Each number is 50 + 12 x the weight over its row's rms, rounded and kept within 0 to 99. Layers, rows and columns count from 0. The size before them is the row's rms in percent of the matrix's.

# layer 9 attention query, 64x64, rms 0.169, rows 39-63, columns 0-63
103:73 28 49 60 60 32 45 50 42 72 72 47 39 40 60 40 46 61 59 50 54 42 54 65 39 57 70 48 55 49 54 34 57 60 35 44 36 46 41 54 56 42 70 41 61 72 77 49 44 39 38 18 43 48 62 45 57 62 48 46 44 70 42 49
099:58 33 38 41 43 47 58 52 59 55 55 59 33 44 47 68 78 56 27 41 49 43 51 54 39 60 72 42 72 75 50 49 52 57 45 48 34 60 43 68 44 49 34 54 65 56 50 59 50 40 66 56 46 34 51 52 22 69 56 65 71 58 64 61
094:40 68 67 58 56 49 52 57 36 61 42 34 64 60 63 44 54 61 58 36 31 60 54 43 49 47 42 61 40 51 50 66 55 65 39 19 44 58 51 23 45 63 45 50 50 32 45 46 50 43 28 69 39 47 62 83 44 44 66 46 52 57 67 45
101:57 40 63 59 61 45 58 47 44 36 66 51 52 42 62 51 59 21 43 68 39 17 33 52 68 25 53 64 67 52 46 58 54 62 55 41 41 53 54 61 65 68 36 51 66 42 56 50 50 26 59 60 40 35 39 65 37 54 63 43 42 48 46 59
087:41 58 63 72 31 58 46 50 50 33 44 47 41 61 33 34 40 55 69 42 47 64 80 44 38 43 44 51 55 40 36 62 60 37 53 47 51 48 66 39 34 60 64 56 53 38 41 26 52 58 43 28 60 36 63 51 57 68 43 21 60 49 46 56
102:61 52 75 67 48 43 59 47 46 55 43 50 60 64 56 43 55 50 45 60 64 74 54 40 44 49 58 51 56 37 67 54 60 75 31 51 36 41 50 61 43 48 64 64 34 52 68 26 61 51 35 33 68 50 44 29 29 35 49 60 28 61 49 48
084:36 51 27 50 68 31 44 30 59 65 52 67 29 50 49 45 40 37 41 54 17 39 57 54 62 28 53 41 40 41 60 32 42 55 79 53 51 51 60 45 63 58 47 43 44 49 55 29 52 57 56 48 54 45 52 30 45 48 70 62 55 61 49 36
103:30 52 54 43 54 51 50 72 34 60 56 31 46 58 61 53 57 73 63 26 66 59 56 57 40 36 48 69 65 64 42 59 40 61 53 69 64 51 44 60 58 51 28 44 40 59 52 47 44 34 20 72 50 50 50 61 34 62 31 47 56 44 53 47
083:75 35 54 53 52 43 25 54 41 33 62 51 54 51 40 46 62 68 71 63 71 54 63 48 40 46 53 23 43 71 40 62 46 46 49 72 40 57 64 45 62 44 43 62 49 58 50 56 43 45 48 62 48 63 69 72 50 46 60 56 68 57 52 27
091:34 53 55 55 56 52 68 44 51 44 59 39 63 49 27 44 58 49 43 50 54 52 66 46 36 28 55 64 55 55 32 40 42 57 53 62 54 69 64 47 51 35 25 63 26 60 71 37 29 29 62 43 24 56 38 40 63 57 58 43 45 51 45 36
089:63 62 71 40 52 45 52 59 51 59 72 69 55 61 54 28 55 52 46 66 51 49 53 66 46 47 58 64 51 63 40 61 81 57 33 39 57 43 43 59 52 58 39 49 50 46 48 28 65 58 50 37 71 58 33 53 55 48 67 57 75 23 45 63
109:44 73 45 48 71 42 51 41 48 32 46 59 67 42 66 53 60 62 58 32 67 56 68 62 43 43 59 27 50 35 54 43 74 64 59 69 33 29 47 50 36 57 69 50 58 62 36 53 56 62 48 58 24 55 65 42 49 60 37 53 50 40 46 53
092:64 60 36 80 55 43 55 48 79 49 50 43 55 44 58 54 56 43 58 45 50 43 55 62 47 54 70 52 33 41 66 52 57 52 43 49 32 13 62 59 55 50 36 54 45 56 29 29 48 42 62 63 56 47 42 68 42 77 56 61 55 52 52 67
098:58 49 61 49 53 43 25 49 60 48 48 54 50 50 12 42 34 55 57 34 38 47 41 59 41 40 58 46 42 33 51 48 52 49 49 39 40 73 53 55 64 62 45 53 45 40 31 52 55 55 43 45 48 42 48 38 32 49 43 15 17 37 35 43
102:60 41 60 44 70 45 63 70 58 40 64 28 36 49 57 32 49 60 65 37 46 41 68 52 78 40 59 44 42 60 48 51 61 46 57 45 55 47 66 42 55 59 56 55 39 44 56 49 61 49 64 69 49 39 49 70 34 30 51 61 54 34 55 84
089:28 55 41 62 34 40 52 38 76 41 46 62 60 62 39 73 31 73 67 59 34 52 43 46 50 64 60 29 62 54 66 54 60 41 42 73 50 54 69 59 40 39 51 48 35 41 51 37 64 46 51 44 49 36 47 37 57 45 40 66 56 44 41 67
095:35 43 49 79 64 25 51 50 37 27 39 55 57 36 43 52 41 44 58 75 46 65 65 45 43 44 51 43 67 77 60 45 60 68 41 64 54 42 52 52 47 65 38 42 42 38 45 45 61 53 51 44 51 61 53 29 47 74 32 57 40 38 39 47
087:52 39 51 50 47 52 67 31 48 35 54 37 53 48 31 43 23 50 36 61 74 72 53 61 52 53 46 40 35 45 51 41 34 59 59 44 42 40 32 37 39 67 54 50 18 51 71 71 56 55 36 35 61 61 64 46 53 61 63 44 52 60 54 41
106:29 35 40 61 28 32 62 33 34 36 43 67 60 61 70 58 59 40 52 40 61 69 42 43 42 37 63 46 46 54 68 48 49 28 64 38 48 40 46 59 53 44 46 52 51 39 55 60 26 54 31 64 66 59 65 47 61 31 39 35 60 53 52 46
107:32 44 58 53 31 47 52 51 34 40 51 68 56 56 75 44 57 51 38 35 41 48 52 54 49 50 57 46 39 29 31 48 39 52 17 38 63 55 34 53 30 33 49 21 48 33 42 51 51 34 63 46 58 44 42 67 52 51 41 47 37 43 38 28
103:38 52 66 51 62 39 52 57 47 58 64 51 55 47 49 47 55 52 57 50 53 56 28 43 39 72 88 49 45 52 55 52 67 59 46 78 64 66 22 57 51 50 41 59 57 29 45 49 45 63 58 40 58 41 64 24 38 69 42 50 47 58 63 63
097:36 38 52 49 52 63 31 60 23 48 52 55 49 54 57 54 67 54 51 53 53 27 53 58 30 48 68 56 53 59 44 53 55 46 22 26 47 48 42 51 50 41 64 50 55 72 72 40 45 60 40 45 49 56 40 28 21 47 68 28 48 49 57 37
096:49 30 70 47 53 70 48 56 51 55 54 41 30 36 55 47 57 38 55 45 50 53 64 54 33 49 43 31 60 63 53 64 28 30 50 37 49 60 12 44 48 63 39 39 65 39 38 54 45 48 65 38 47 56 33 53 68 42 51 32 64 41 62 35
099:45 49 55 62 71 43 38 36 33 39 48 31 55 53 34 42 55 52 33 68 47 47 67 26 46 56 54 55 48 48 40 55 36 82 44 52 67 45 57 52 37 35 38 54 73 54 42 48 60 80 32 56 58 50 43 53 69 38 58 47 53 70 43 54
103:76 61 60 53 57 38 49 22 62 63 39 59 68 47 36 46 59 63 36 39 33 50 44 71 47 52 68 44 61 62 60 38 46 30 49 44 48 45 53 28 52 51 56 16 46 25 62 47 43 46 36 48 62 51 50 41 32 38 54 52 52 49 52 41
# layer 9 attention key, 64x64, rms 0.16, rows 39-63, columns 0-63
088:48 64 54 57 46 49 42 41 56 26 56 29 39 42 62 47 75 72 50 44 66 51 55 43 43 45 30 54 12 37 60 42 53 48 46 57 46 31 54 46 39 51 34 43 73 52 57 54 72 54 51 41 72 33 48 45 48 30 53 38 43 50 56 56
094:64 84 64 39 63 55 42 48 64 58 48 48 41 46 56 50 56 60 68 39 44 35 50 54 41 33 35 56 49 49 57 50 67 74 48 50 63 64 41 57 56 37 51 52 23 58 73 72 67 65 50 48 66 63 55 60 53 52 56 36 48 46 25 41
079:33 41 37 43 44 49 40 43 29 45 65 32 58 37 68 68 63 45 36 26 65 37 56 43 58 45 50 67 51 67 57 60 88 51 53 68 65 55 69 48 56 42 45 44 68 49 49 53 50 48 54 50 52 48 60 55 47 33 55 52 43 48 27 66
085:52 70 62 48 53 44 65 30 51 53 64 48 56 45 56 67 50 55 69 29 64 62 64 29 52 54 39 47 43 51 45 45 44 51 68 56 43 49 76 73 49 46 28 44 52 63 66 70 50 37 43 30 29 38 44 64 46 45 50 51 62 51 36 28
096:35 54 48 57 35 65 43 42 59 38 57 57 63 46 47 63 59 36 42 56 48 85 55 63 52 61 35 69 48 48 49 29 73 51 48 62 50 66 41 31 60 64 54 36 55 43 33 72 62 48 60 44 39 36 68 37 66 48 56 65 53 64 38 49
092:38 59 49 57 58 62 57 64 33 56 57 44 27 77 64 68 65 43 37 65 39 66 49 47 32 47 42 57 53 61 32 49 45 58 42 66 62 15 38 40 50 67 40 47 59 45 30 38 63 53 61 48 45 44 52 39 55 68 57 48 41 64 49 60
089:43 53 49 77 55 71 33 59 76 56 37 60 52 63 28 44 67 49 53 39 61 56 61 49 57 40 40 51 48 55 47 53 37 51 65 42 39 37 64 76 64 54 61 70 62 69 38 52 44 30 51 66 46 40 49 71 40 40 44 55 54 33 53 57
101:43 49 60 25 35 34 37 35 43 61 37 38 52 54 52 43 44 43 30 48 55 46 43 68 52 70 32 45 61 55 39 85 44 59 52 42 57 74 49 58 55 64 62 43 66 55 48 43 60 42 52 38 47 53 38 48 66 43 75 36 40 66 44 65
082:35 52 51 62 61 57 42 38 51 24 40 30 49 40 58 61 48 57 79 48 47 31 50 36 58 62 47 35 42 50 38 36 48 39 40 63 54 56 44 72 64 54 61 29 34 35 70 64 62 65 44 69 72 60 57 40 58 54 52 68 46 52 47 50
100:40 59 43 56 45 56 49 28 61 57 61 36 42 58 44 54 38 54 47 52 78 42 46 76 41 52 58 58 44 59 29 52 59 71 73 50 58 50 77 51 65 55 50 52 53 36 66 63 43 43 45 55 59 63 56 73 61 41 41 63 42 60 80 43
099:44 39 66 55 54 39 56 31 46 68 52 32 56 52 43 62 51 50 36 71 64 67 42 32 47 61 31 36 60 34 46 42 41 51 44 25 42 49 47 47 40 30 62 49 47 59 17 50 39 36 47 57 45 36 32 35 64 58 39 33 47 65 46 52
093:61 53 74 50 31 43 43 58 46 41 70 37 42 33 39 47 53 56 45 38 36 35 56 44 49 55 58 52 50 50 43 45 68 43 54 50 49 50 46 46 73 58 49 44 58 50 17 49 61 44 42 66 73 24 45 48 23 36 61 28 34 45 41 37
091:43 51 53 40 37 38 39 44 26 50 58 73 61 48 47 56 71 75 56 45 67 63 72 64 50 48 58 50 61 56 59 48 60 50 62 48 43 47 33 46 62 40 44 29 46 56 46 50 61 58 28 42 56 24 28 37 49 53 44 30 48 30 37 59
104:21 48 35 51 34 48 43 50 85 44 61 60 29 59 65 49 52 47 72 39 57 69 45 42 57 68 39 66 44 51 67 50 47 34 63 51 66 57 48 41 55 65 53 59 60 57 40 67 41 62 55 59 38 66 52 48 51 71 59 56 63 67 46 45
097:54 59 49 50 33 47 25 40 48 67 38 56 43 41 48 67 67 40 61 66 51 61 65 41 41 47 41 47 51 51 77 47 53 48 62 61 43 47 76 55 51 57 48 34 57 51 66 77 45 30 49 37 63 61 71 45 44 30 63 58 38 36 32 45
090:64 46 54 63 49 54 40 68 57 47 61 71 43 66 51 54 57 44 43 62 40 58 36 59 47 58 62 51 68 56 52 46 45 57 55 50 44 54 39 68 50 61 52 52 36 32 31 45 38 72 36 22 76 43 44 54 76 55 49 46 78 61 30 50
080:51 52 70 63 38 59 66 49 51 63 47 56 61 52 54 57 51 29 51 29 31 42 48 55 59 62 62 45 60 49 35 39 36 32 55 22 32 33 35 68 37 60 69 44 26 50 38 40 59 51 43 43 48 37 42 41 73 56 46 42 49 69 56 41
095:46 54 46 62 35 35 42 50 64 57 65 43 36 44 65 53 53 51 58 60 34 40 36 54 59 42 43 60 28 64 39 38 44 47 34 53 42 44 52 52 50 52 46 52 40 68 61 29 25 52 70 45 39 43 41 42 41 34 57 81 22 50 52 74
095:62 52 49 28 43 48 74 81 33 44 40 38 53 59 54 30 53 46 59 53 30 31 66 45 55 62 33 47 51 37 31 34 47 47 66 56 58 54 60 56 67 55 62 37 42 70 47 32 42 31 53 50 36 61 43 43 60 51 50 67 59 34 49 50
090:50 51 41 44 54 25 55 60 45 55 56 65 65 55 57 57 35 42 28 45 40 47 44 44 39 57 71 46 50 55 38 62 42 59 50 54 54 49 35 47 59 27 81 62 52 60 57 47 46 31 54 63 57 43 52 13 74 39 44 42 72 56 46 45
098:61 48 35 58 49 55 58 45 57 51 68 51 40 60 63 38 59 61 42 53 50 44 72 45 25 73 20 57 63 58 52 47 54 32 50 57 45 55 51 53 62 67 55 63 46 63 50 73 58 57 69 53 60 49 65 61 68 37 32 32 46 72 65 63
090:50 63 51 40 53 55 38 34 40 41 56 29 44 47 41 54 55 47 56 48 54 44 53 38 37 55 30 44 35 48 81 47 79 51 66 75 69 40 39 65 54 50 42 62 46 57 64 39 79 43 64 63 46 45 56 66 60 72 53 44 54 51 65 47
106:38 40 52 53 41 46 48 50 59 63 35 43 47 31 45 37 12 51 57 43 39 51 49 54 40 58 55 45 25 16 46 36 46 52 48 46 50 53 67 40 42 19 47 48 31 56 44 62 55 48 53 48 31 34 64 50 55 51 53 47 49 43 48 79
102:44 51 46 52 69 67 50 51 59 49 51 44 41 28 53 73 56 63 28 33 45 62 61 50 52 41 46 45 60 59 55 62 69 52 62 67 12 30 55 56 66 52 43 47 40 40 39 60 58 39 70 65 37 59 32 42 48 44 33 62 50 58 63 51
104:55 49 37 42 70 44 54 62 67 58 46 57 29 50 42 44 82 36 82 43 50 60 55 39 65 54 57 52 59 37 34 47 59 42 60 32 58 45 39 48 39 26 59 80 54 43 58 46 32 60 39 57 71 46 57 44 53 52 52 62 44 53 46 62
# layer 9 attention value, 64x64, rms 0.182, rows 32-61, columns 0-63
097:55 39 46 41 36 59 60 60 52 60 48 49 41 34 44 57 45 45 43 47 35 44 66 40 59 57 13 42 36 38 51 36 53 39 28 47 51 57 59 41 72 18 56 56 52 53 65 65 41 55 33 49 39 39 61 47 52 39 37 56 28 45 49 74
099:43 46 43 59 34 50 51 55 47 52 54 57 29 49 42 65 41 27 26 56 37 45 52 60 45 44 49 79 24 58 52 31 52 45 53 44 40 62 56 50 49 66 58 65 66 49 39 63 23 70 54 62 33 39 39 50 58 63 56 61 57 59 53 24
090:36 28 19 45 59 36 41 57 48 62 68 61 50 57 66 59 45 65 51 55 43 44 38 42 40 59 45 55 50 65 73 67 36 40 46 52 37 61 57 55 46 40 61 37 63 65 61 51 52 51 35 52 58 38 46 20 49 51 71 41 71 32 53 60
092:64 66 64 57 59 45 67 40 50 42 47 52 58 51 66 49 67 53 31 43 47 51 73 37 40 30 40 58 50 56 38 61 60 30 60 59 56 62 55 59 26 39 57 55 46 48 53 49 69 35 45 48 40 58 36 47 20 41 50 35 40 20 34 59
096:36 47 50 26 51 33 69 44 55 36 78 56 31 34 48 45 41 41 33 36 60 29 55 45 40 70 24 34 35 48 45 34 56 40 45 46 46 44 43 48 45 50 29 68 45 57 40 60 48 41 37 59 43 59 54 65 48 58 32 59 34 61 54 52
094:66 54 69 33 42 46 26 49 47 32 31 57 68 61 37 57 39 36 50 34 50 54 58 45 52 60 59 46 55 44 57 44 57 40 73 69 48 41 54 34 44 44 56 40 51 71 32 31 48 84 49 55 42 50 49 58 58 53 56 75 58 50 46 33
092:32 28 70 45 61 38 51 56 59 40 49 63 60 31 39 52 62 72 44 67 54 50 49 59 72 39 44 39 47 48 52 76 42 58 65 54 65 31 47 62 67 55 38 50 41 49 62 39 32 43 62 49 59 66 74 44 60 44 58 48 68 53 36 39
088:55 28 59 57 45 54 47 68 58 32 40 67 68 62 46 51 64 48 55 37 61 52 56 38 62 52 63 62 55 73 53 47 62 47 62 26 34 78 35 60 55 54 68 60 42 35 52 46 51 47 68 56 69 68 44 76 52 48 62 47 65 52 55 53
103:59 46 40 52 45 58 68 76 58 56 64 40 50 69 52 57 61 53 52 60 66 37 55 76 44 46 39 45 51 40 35 58 40 48 35 70 62 48 69 56 46 82 41 44 59 37 62 57 29 55 61 45 70 79 54 46 48 60 53 46 48 46 61 63
088:68 61 37 29 49 36 43 51 60 42 30 49 39 41 64 17 49 45 51 56 68 36 37 65 31 42 59 52 62 57 54 45 46 37 70 49 43 51 58 69 57 63 64 51 77 55 53 49 53 52 49 57 59 63 47 39 51 45 45 38 56 50 45 14
091:66 41 33 29 49 53 48 49 46 57 47 45 68 25 37 60 43 48 45 42 45 52 41 34 48 47 56 42 40 27 34 44 46 61 31 23 68 26 41 58 50 42 66 46 77 51 42 54 65 38 66 51 46 58 56 49 63 47 67 72 63 43 49 52
102:35 47 32 41 51 58 57 55 47 64 61 54 38 37 41 36 52 67 36 66 34 59 58 62 42 41 49 19 44 69 56 58 37 47 51 59 73 35 55 56 50 50 31 58 30 40 59 35 44 59 48 59 56 57 59 48 33 47 42 48 14 56 34 52
102:55 56 39 52 56 53 42 43 38 52 51 58 46 47 56 56 70 37 79 56 66 58 51 67 60 60 59 46 67 78 47 72 50 47 47 64 65 48 63 49 64 30 62 30 47 38 44 47 73 60 46 42 45 66 69 47 33 50 30 66 67 54 51 58
087:51 55 42 67 43 50 51 37 53 55 49 48 51 72 74 36 54 38 61 34 67 49 49 52 62 84 59 68 51 37 50 61 52 63 51 43 34 62 41 63 49 49 56 47 40 60 68 50 35 86 51 43 52 59 37 42 62 63 44 23 55 53 52 45
093:58 52 42 50 60 48 37 36 43 44 54 35 31 70 47 56 37 38 55 30 50 43 61 42 42 54 74 56 25 60 46 26 46 65 39 49 46 57 25 53 44 54 75 30 69 50 45 47 43 53 36 75 53 44 39 62 57 52 66 43 50 34 38 45
099:32 73 53 60 61 69 49 57 37 62 37 59 56 44 32 41 43 46 49 72 68 38 33 35 47 46 49 57 43 67 45 46 41 40 36 63 36 46 52 57 53 41 42 63 57 26 64 53 46 31 28 47 37 42 44 71 30 35 60 52 31 52 59 56
100:54 42 62 44 53 27 51 52 54 55 80 58 56 44 45 46 38 55 48 28 57 43 74 47 87 47 57 54 52 48 64 59 57 58 38 35 52 49 29 63 43 49 53 76 73 38 49 53 46 60 54 48 74 37 56 46 49 46 54 67 69 55 42 48
090:25 50 41 61 36 43 61 46 28 63 59 41 44 40 40 46 46 46 57 69 46 54 38 29 48 63 55 39 50 41 66 38 65 31 52 61 66 34 51 53 41 35 40 34 59 54 45 31 71 36 67 54 43 75 61 47 62 65 38 40 62 51 64 50
090:69 65 39 40 47 34 38 45 68 43 46 51 37 68 45 61 45 55 40 32 57 47 55 66 75 39 59 54 58 58 30 51 61 56 52 38 38 54 58 52 32 42 27 32 61 67 67 54 35 59 47 42 59 46 26 58 70 75 53 52 49 44 47 52
100:66 47 55 53 47 59 38 62 32 41 57 43 56 42 45 54 58 47 40 58 38 46 64 66 50 50 59 43 66 58 63 44 64 61 44 61 40 68 51 55 76 58 56 44 33 68 52 56 44 85 53 49 78 48 51 57 59 69 49 64 82 47 61 60
099:71 45 50 60 35 35 43 22 54 52 64 47 54 64 45 34 70 44 73 56 36 43 40 67 38 56 56 58 51 54 48 68 35 42 67 50 59 63 60 57 57 70 33 56 51 38 59 44 63 52 41 37 46 62 47 70 43 38 43 51 40 27 62 29
096:43 28 46 60 32 60 71 38 48 57 54 50 41 41 55 52 39 69 50 49 27 60 37 53 53 52 33 49 46 61 57 50 50 52 35 43 63 45 91 57 63 59 45 50 63 50 40 32 65 34 53 46 30 51 56 34 45 43 60 43 27 67 56 36
097:48 67 56 60 36 77 46 41 31 35 62 44 55 43 57 62 48 39 45 60 52 56 54 51 44 47 26 42 45 41 48 48 52 72 65 66 61 64 74 66 62 39 51 52 55 55 54 62 50 50 13 57 33 45 65 59 43 42 39 63 47 47 70 40
094:45 68 44 34 59 36 56 35 40 40 56 42 67 21 45 47 36 56 33 59 41 46 52 50 55 50 69 61 35 56 46 44 64 46 72 33 43 51 32 47 53 58 56 43 60 48 47 52 29 25 42 44 51 52 66 51 51 29 30 60 63 72 33 61
076:39 43 42 57 39 52 60 59 61 47 44 41 60 60 30 36 69 34 39 45 43 49 54 47 61 56 44 42 58 69 51 19 41 43 60 52 28 68 52 58 34 20 55 36 55 48 75 36 50 42 47 58 50 60 51 43 44 49 63 35 46 20 58 39
089:67 46 47 51 34 51 60 37 37 62 49 54 55 46 54 62 37 56 53 40 39 69 54 51 47 58 21 44 60 45 52 35 35 37 38 64 38 32 49 52 43 62 46 71 51 54 52 56 53 45 37 38 18 74 65 55 48 57 76 50 36 64 30 43
102:58 51 49 43 51 35 43 42 54 54 45 51 39 69 38 44 35 45 23 47 43 25 83 56 38 53 26 43 27 63 39 49 65 50 42 29 51 42 54 55 52 67 46 28 53 42 58 70 38 46 30 56 61 29 53 40 47 59 46 61 44 55 47 51
088:60 53 47 51 43 43 65 39 64 55 60 32 49 54 47 66 39 82 40 38 55 58 32 39 48 36 50 31 49 57 44 69 44 44 53 28 30 48 52 51 69 56 50 37 56 58 39 35 45 78 33 49 56 60 55 51 62 49 46 61 35 56 66 22
089:55 46 57 57 61 37 22 55 31 43 43 41 59 56 64 54 50 31 47 49 60 61 35 59 65 55 61 50 46 47 59 56 37 74 45 38 51 40 56 50 49 53 84 47 47 47 41 65 35 59 65 44 73 54 21 54 52 50 69 62 63 62 56 32
090:42 36 69 66 21 46 46 49 29 54 47 68 61 44 42 42 14 62 63 50 53 60 47 54 55 64 63 65 37 56 54 19 49 44 54 66 53 54 47 49 58 34 45 71 48 47 53 74 50 55 55 59 51 46 61 50 58 58 40 39 30 53 52 43
# layer 9 attention output (transposed), 64x64, rms 0.154, rows 32-60, columns 0-63
090:57 53 59 37 61 56 68 45 39 43 46 52 56 47 39 58 47 29 50 39 51 14 46 45 43 77 55 41 48 55 53 39 55 68 71 24 54 57 64 61 46 46 65 48 57 53 53 36 26 66 63 48 30 44 57 59 55 28 52 65 44 54 36 58
099:55 51 63 57 34 40 60 56 45 38 47 39 48 56 56 42 49 75 37 44 51 30 66 58 29 26 55 74 55 61 39 43 53 45 30 41 51 28 72 48 50 39 59 49 28 60 57 47 52 42 54 47 50 60 70 61 29 62 62 76 50 46 58 54
090:50 46 54 64 29 47 55 41 56 72 48 39 69 58 40 56 25 46 44 68 43 52 74 38 48 62 44 69 73 49 34 47 51 46 59 42 61 57 56 42 45 43 37 48 48 62 46 35 43 55 37 44 41 47 42 37 60 51 77 48 54 78 44 22
097:43 36 52 57 66 72 54 56 45 55 53 58 46 50 46 50 51 38 50 56 58 56 67 33 43 36 74 53 53 35 48 59 60 61 50 38 47 61 35 50 33 22 53 44 40 51 47 69 50 60 10 54 42 43 86 47 56 42 57 46 51 57 35 42
094:52 66 41 51 41 57 63 28 63 38 63 66 41 24 47 39 61 59 60 61 63 30 76 38 50 23 38 52 54 54 42 49 38 63 69 57 42 44 59 73 51 48 37 46 65 60 53 48 46 54 50 36 44 57 60 24 46 41 62 42 43 43 45 63
086:58 40 67 49 45 40 59 45 39 18 49 47 57 42 38 58 59 60 52 56 43 66 66 56 62 45 78 35 60 45 67 45 26 34 39 58 51 61 55 71 43 66 50 51 63 52 65 33 59 56 45 42 46 41 31 58 36 72 48 53 39 43 43 33
092:44 46 36 60 52 33 37 38 65 52 68 46 46 61 40 53 58 69 27 42 50 64 40 74 63 56 38 41 66 46 51 44 41 53 56 51 46 40 20 55 59 34 61 60 42 57 65 46 46 66 54 50 40 41 46 54 49 54 55 65 79 26 29 58
083:32 62 50 41 46 83 43 42 60 56 60 36 66 41 67 66 68 73 42 38 35 38 44 48 61 58 57 40 48 57 29 49 50 41 51 50 39 49 31 56 50 49 40 40 48 41 52 51 65 48 54 47 60 63 75 65 47 31 41 63 50 40 57 23
098:44 32 37 61 48 46 61 24 55 63 50 50 40 46 43 35 55 51 62 53 60 47 39 38 58 51 43 32 46 76 41 47 52 58 42 55 63 38 47 26 64 31 51 55 54 59 45 66 52 40 82 22 53 34 41 66 56 66 54 53 62 68 58 42
091:58 52 41 52 57 40 49 38 34 54 19 55 47 57 30 34 54 58 63 48 33 65 54 58 56 53 37 63 68 76 63 42 52 36 41 53 65 54 57 52 70 56 41 42 29 43 63 44 63 55 43 38 39 74 63 63 66 38 41 43 41 37 34 51
083:58 44 33 29 62 50 58 51 39 60 49 64 41 61 60 44 64 42 62 35 42 66 40 63 41 58 67 39 40 60 33 49 51 31 61 29 37 53 64 58 62 68 34 56 40 67 27 36 59 49 64 52 34 39 60 39 62 61 66 69 43 44 39 52
095:55 39 46 42 30 63 53 61 50 38 51 61 37 50 14 40 42 42 47 34 75 50 51 61 45 36 40 54 71 40 49 60 55 68 67 41 56 43 37 54 43 67 69 34 57 50 69 46 61 52 70 48 47 47 49 53 75 45 24 47 57 50 53 45
091:43 43 15 47 66 50 46 53 55 32 35 47 45 36 39 57 31 51 42 64 53 49 52 32 35 78 59 73 37 47 50 66 44 57 56 42 41 68 56 32 53 72 60 57 50 31 38 49 61 61 51 46 63 38 50 63 63 63 52 50 61 42 37 55
089:57 48 52 78 60 41 51 49 53 52 78 41 53 55 63 47 49 39 60 44 67 21 57 14 52 42 32 58 35 46 62 41 41 36 36 65 39 34 51 53 75 47 35 43 45 49 59 34 56 62 61 66 62 59 51 49 58 55 40 48 40 55 44 48
094:61 42 50 29 48 50 53 40 60 59 58 55 49 66 53 32 42 32 71 47 50 41 57 55 54 58 63 75 34 34 31 49 29 30 35 50 66 46 48 60 41 46 49 53 64 51 53 43 53 41 31 48 45 90 71 50 49 68 43 44 58 57 57 48
096:44 66 57 38 27 61 41 59 63 60 23 70 53 66 55 45 44 64 52 41 44 39 42 34 49 46 64 62 52 39 70 33 55 40 80 54 43 53 48 25 61 27 59 52 57 41 41 48 53 39 45 33 62 55 42 49 39 37 61 64 49 47 58 63
089:61 24 37 55 46 60 44 64 63 44 66 42 38 56 49 56 39 73 59 50 47 71 47 31 36 61 63 48 54 59 23 48 62 50 53 54 34 42 55 67 46 33 34 48 44 67 74 39 28 52 54 56 50 64 25 53 41 38 58 48 55 52 49 63
083:55 56 26 53 45 37 69 46 34 57 46 33 42 34 44 43 32 69 56 61 49 43 44 56 53 50 68 54 57 31 44 48 45 40 74 45 50 58 49 57 59 36 48 61 56 74 44 60 55 52 71 71 45 48 59 45 47 68 32 17 41 54 68 42
092:58 68 45 36 38 54 52 35 16 47 66 36 70 67 50 47 54 54 68 52 76 59 63 42 64 48 30 38 38 49 50 46 48 47 45 31 44 63 50 50 39 37 49 72 40 59 57 45 46 43 27 45 48 36 46 65 56 53 56 41 59 59 58 76
084:78 49 59 45 49 39 44 34 43 33 69 38 50 29 68 52 33 34 44 44 28 45 34 57 67 62 51 59 64 56 41 51 58 74 52 44 53 58 43 48 51 67 38 21 38 43 58 64 56 58 49 26 52 45 55 59 57 56 45 67 55 49 58 62
096:67 49 50 51 51 66 49 46 59 48 58 54 53 45 55 32 55 77 60 54 35 37 43 49 41 42 44 57 36 45 73 88 40 41 30 39 58 44 59 59 50 34 55 43 41 34 48 75 67 48 44 47 42 42 22 56 54 46 48 56 75 51 40 49
097:47 52 23 51 44 56 64 43 67 56 44 43 79 49 39 41 50 55 47 48 42 53 25 49 23 53 37 67 57 58 47 43 52 53 61 38 56 36 64 74 38 55 72 48 39 46 50 46 56 38 47 70 66 23 64 44 49 57 37 44 40 61 64 47
087:64 39 57 36 57 49 59 42 67 34 46 60 53 38 43 75 40 40 48 36 51 57 47 41 60 40 31 58 36 52 64 59 58 43 54 52 51 44 60 47 63 61 55 35 51 49 22 43 37 75 36 38 48 37 66 63 15 48 51 64 55 72 52 59
095:49 49 55 28 64 46 37 38 56 33 41 70 30 41 42 54 67 57 50 50 53 62 42 45 57 48 43 56 58 56 40 41 22 39 60 47 22 66 57 30 49 61 54 66 23 49 69 68 48 60 51 70 44 56 49 47 56 45 58 63 61 67 36 44
073:28 53 33 37 61 55 40 48 56 56 59 53 58 37 53 59 39 69 60 33 65 24 32 62 62 43 52 57 74 63 53 42 54 33 67 38 57 74 57 46 42 35 34 52 64 58 67 61 55 60 48 39 40 52 57 57 47 59 36 47 25 48 45 39
092:53 51 52 54 38 57 75 59 54 42 57 35 42 74 54 49 67 43 63 32 30 53 38 63 35 43 53 48 57 36 70 59 32 57 67 56 33 40 65 44 27 48 28 53 43 45 41 39 50 62 42 38 50 49 59 68 67 56 63 37 45 75 41 44
097:45 50 49 55 43 56 63 30 52 59 53 62 46 62 34 58 36 34 41 49 56 48 69 60 64 49 51 60 40 67 48 43 44 52 41 18 32 58 65 69 55 25 40 34 47 44 57 56 39 37 53 49 86 52 50 41 46 51 48 64 69 67 35 52
079:30 49 52 37 28 48 59 35 63 52 69 55 47 50 77 36 55 52 60 62 54 63 44 68 48 49 41 26 39 58 48 32 48 44 54 29 60 47 53 58 55 71 55 26 40 62 44 38 41 74 43 63 61 54 44 70 38 55 41 37 63 51 45 62
089:43 22 48 46 49 44 50 52 41 72 64 47 65 57 50 32 44 56 55 53 47 35 61 54 48 57 58 57 56 51 63 51 51 62 30 64 18 35 44 46 66 62 62 54 50 42 19 40 32 38 44 62 66 50 39 62 59 38 55 73 41 39 63 56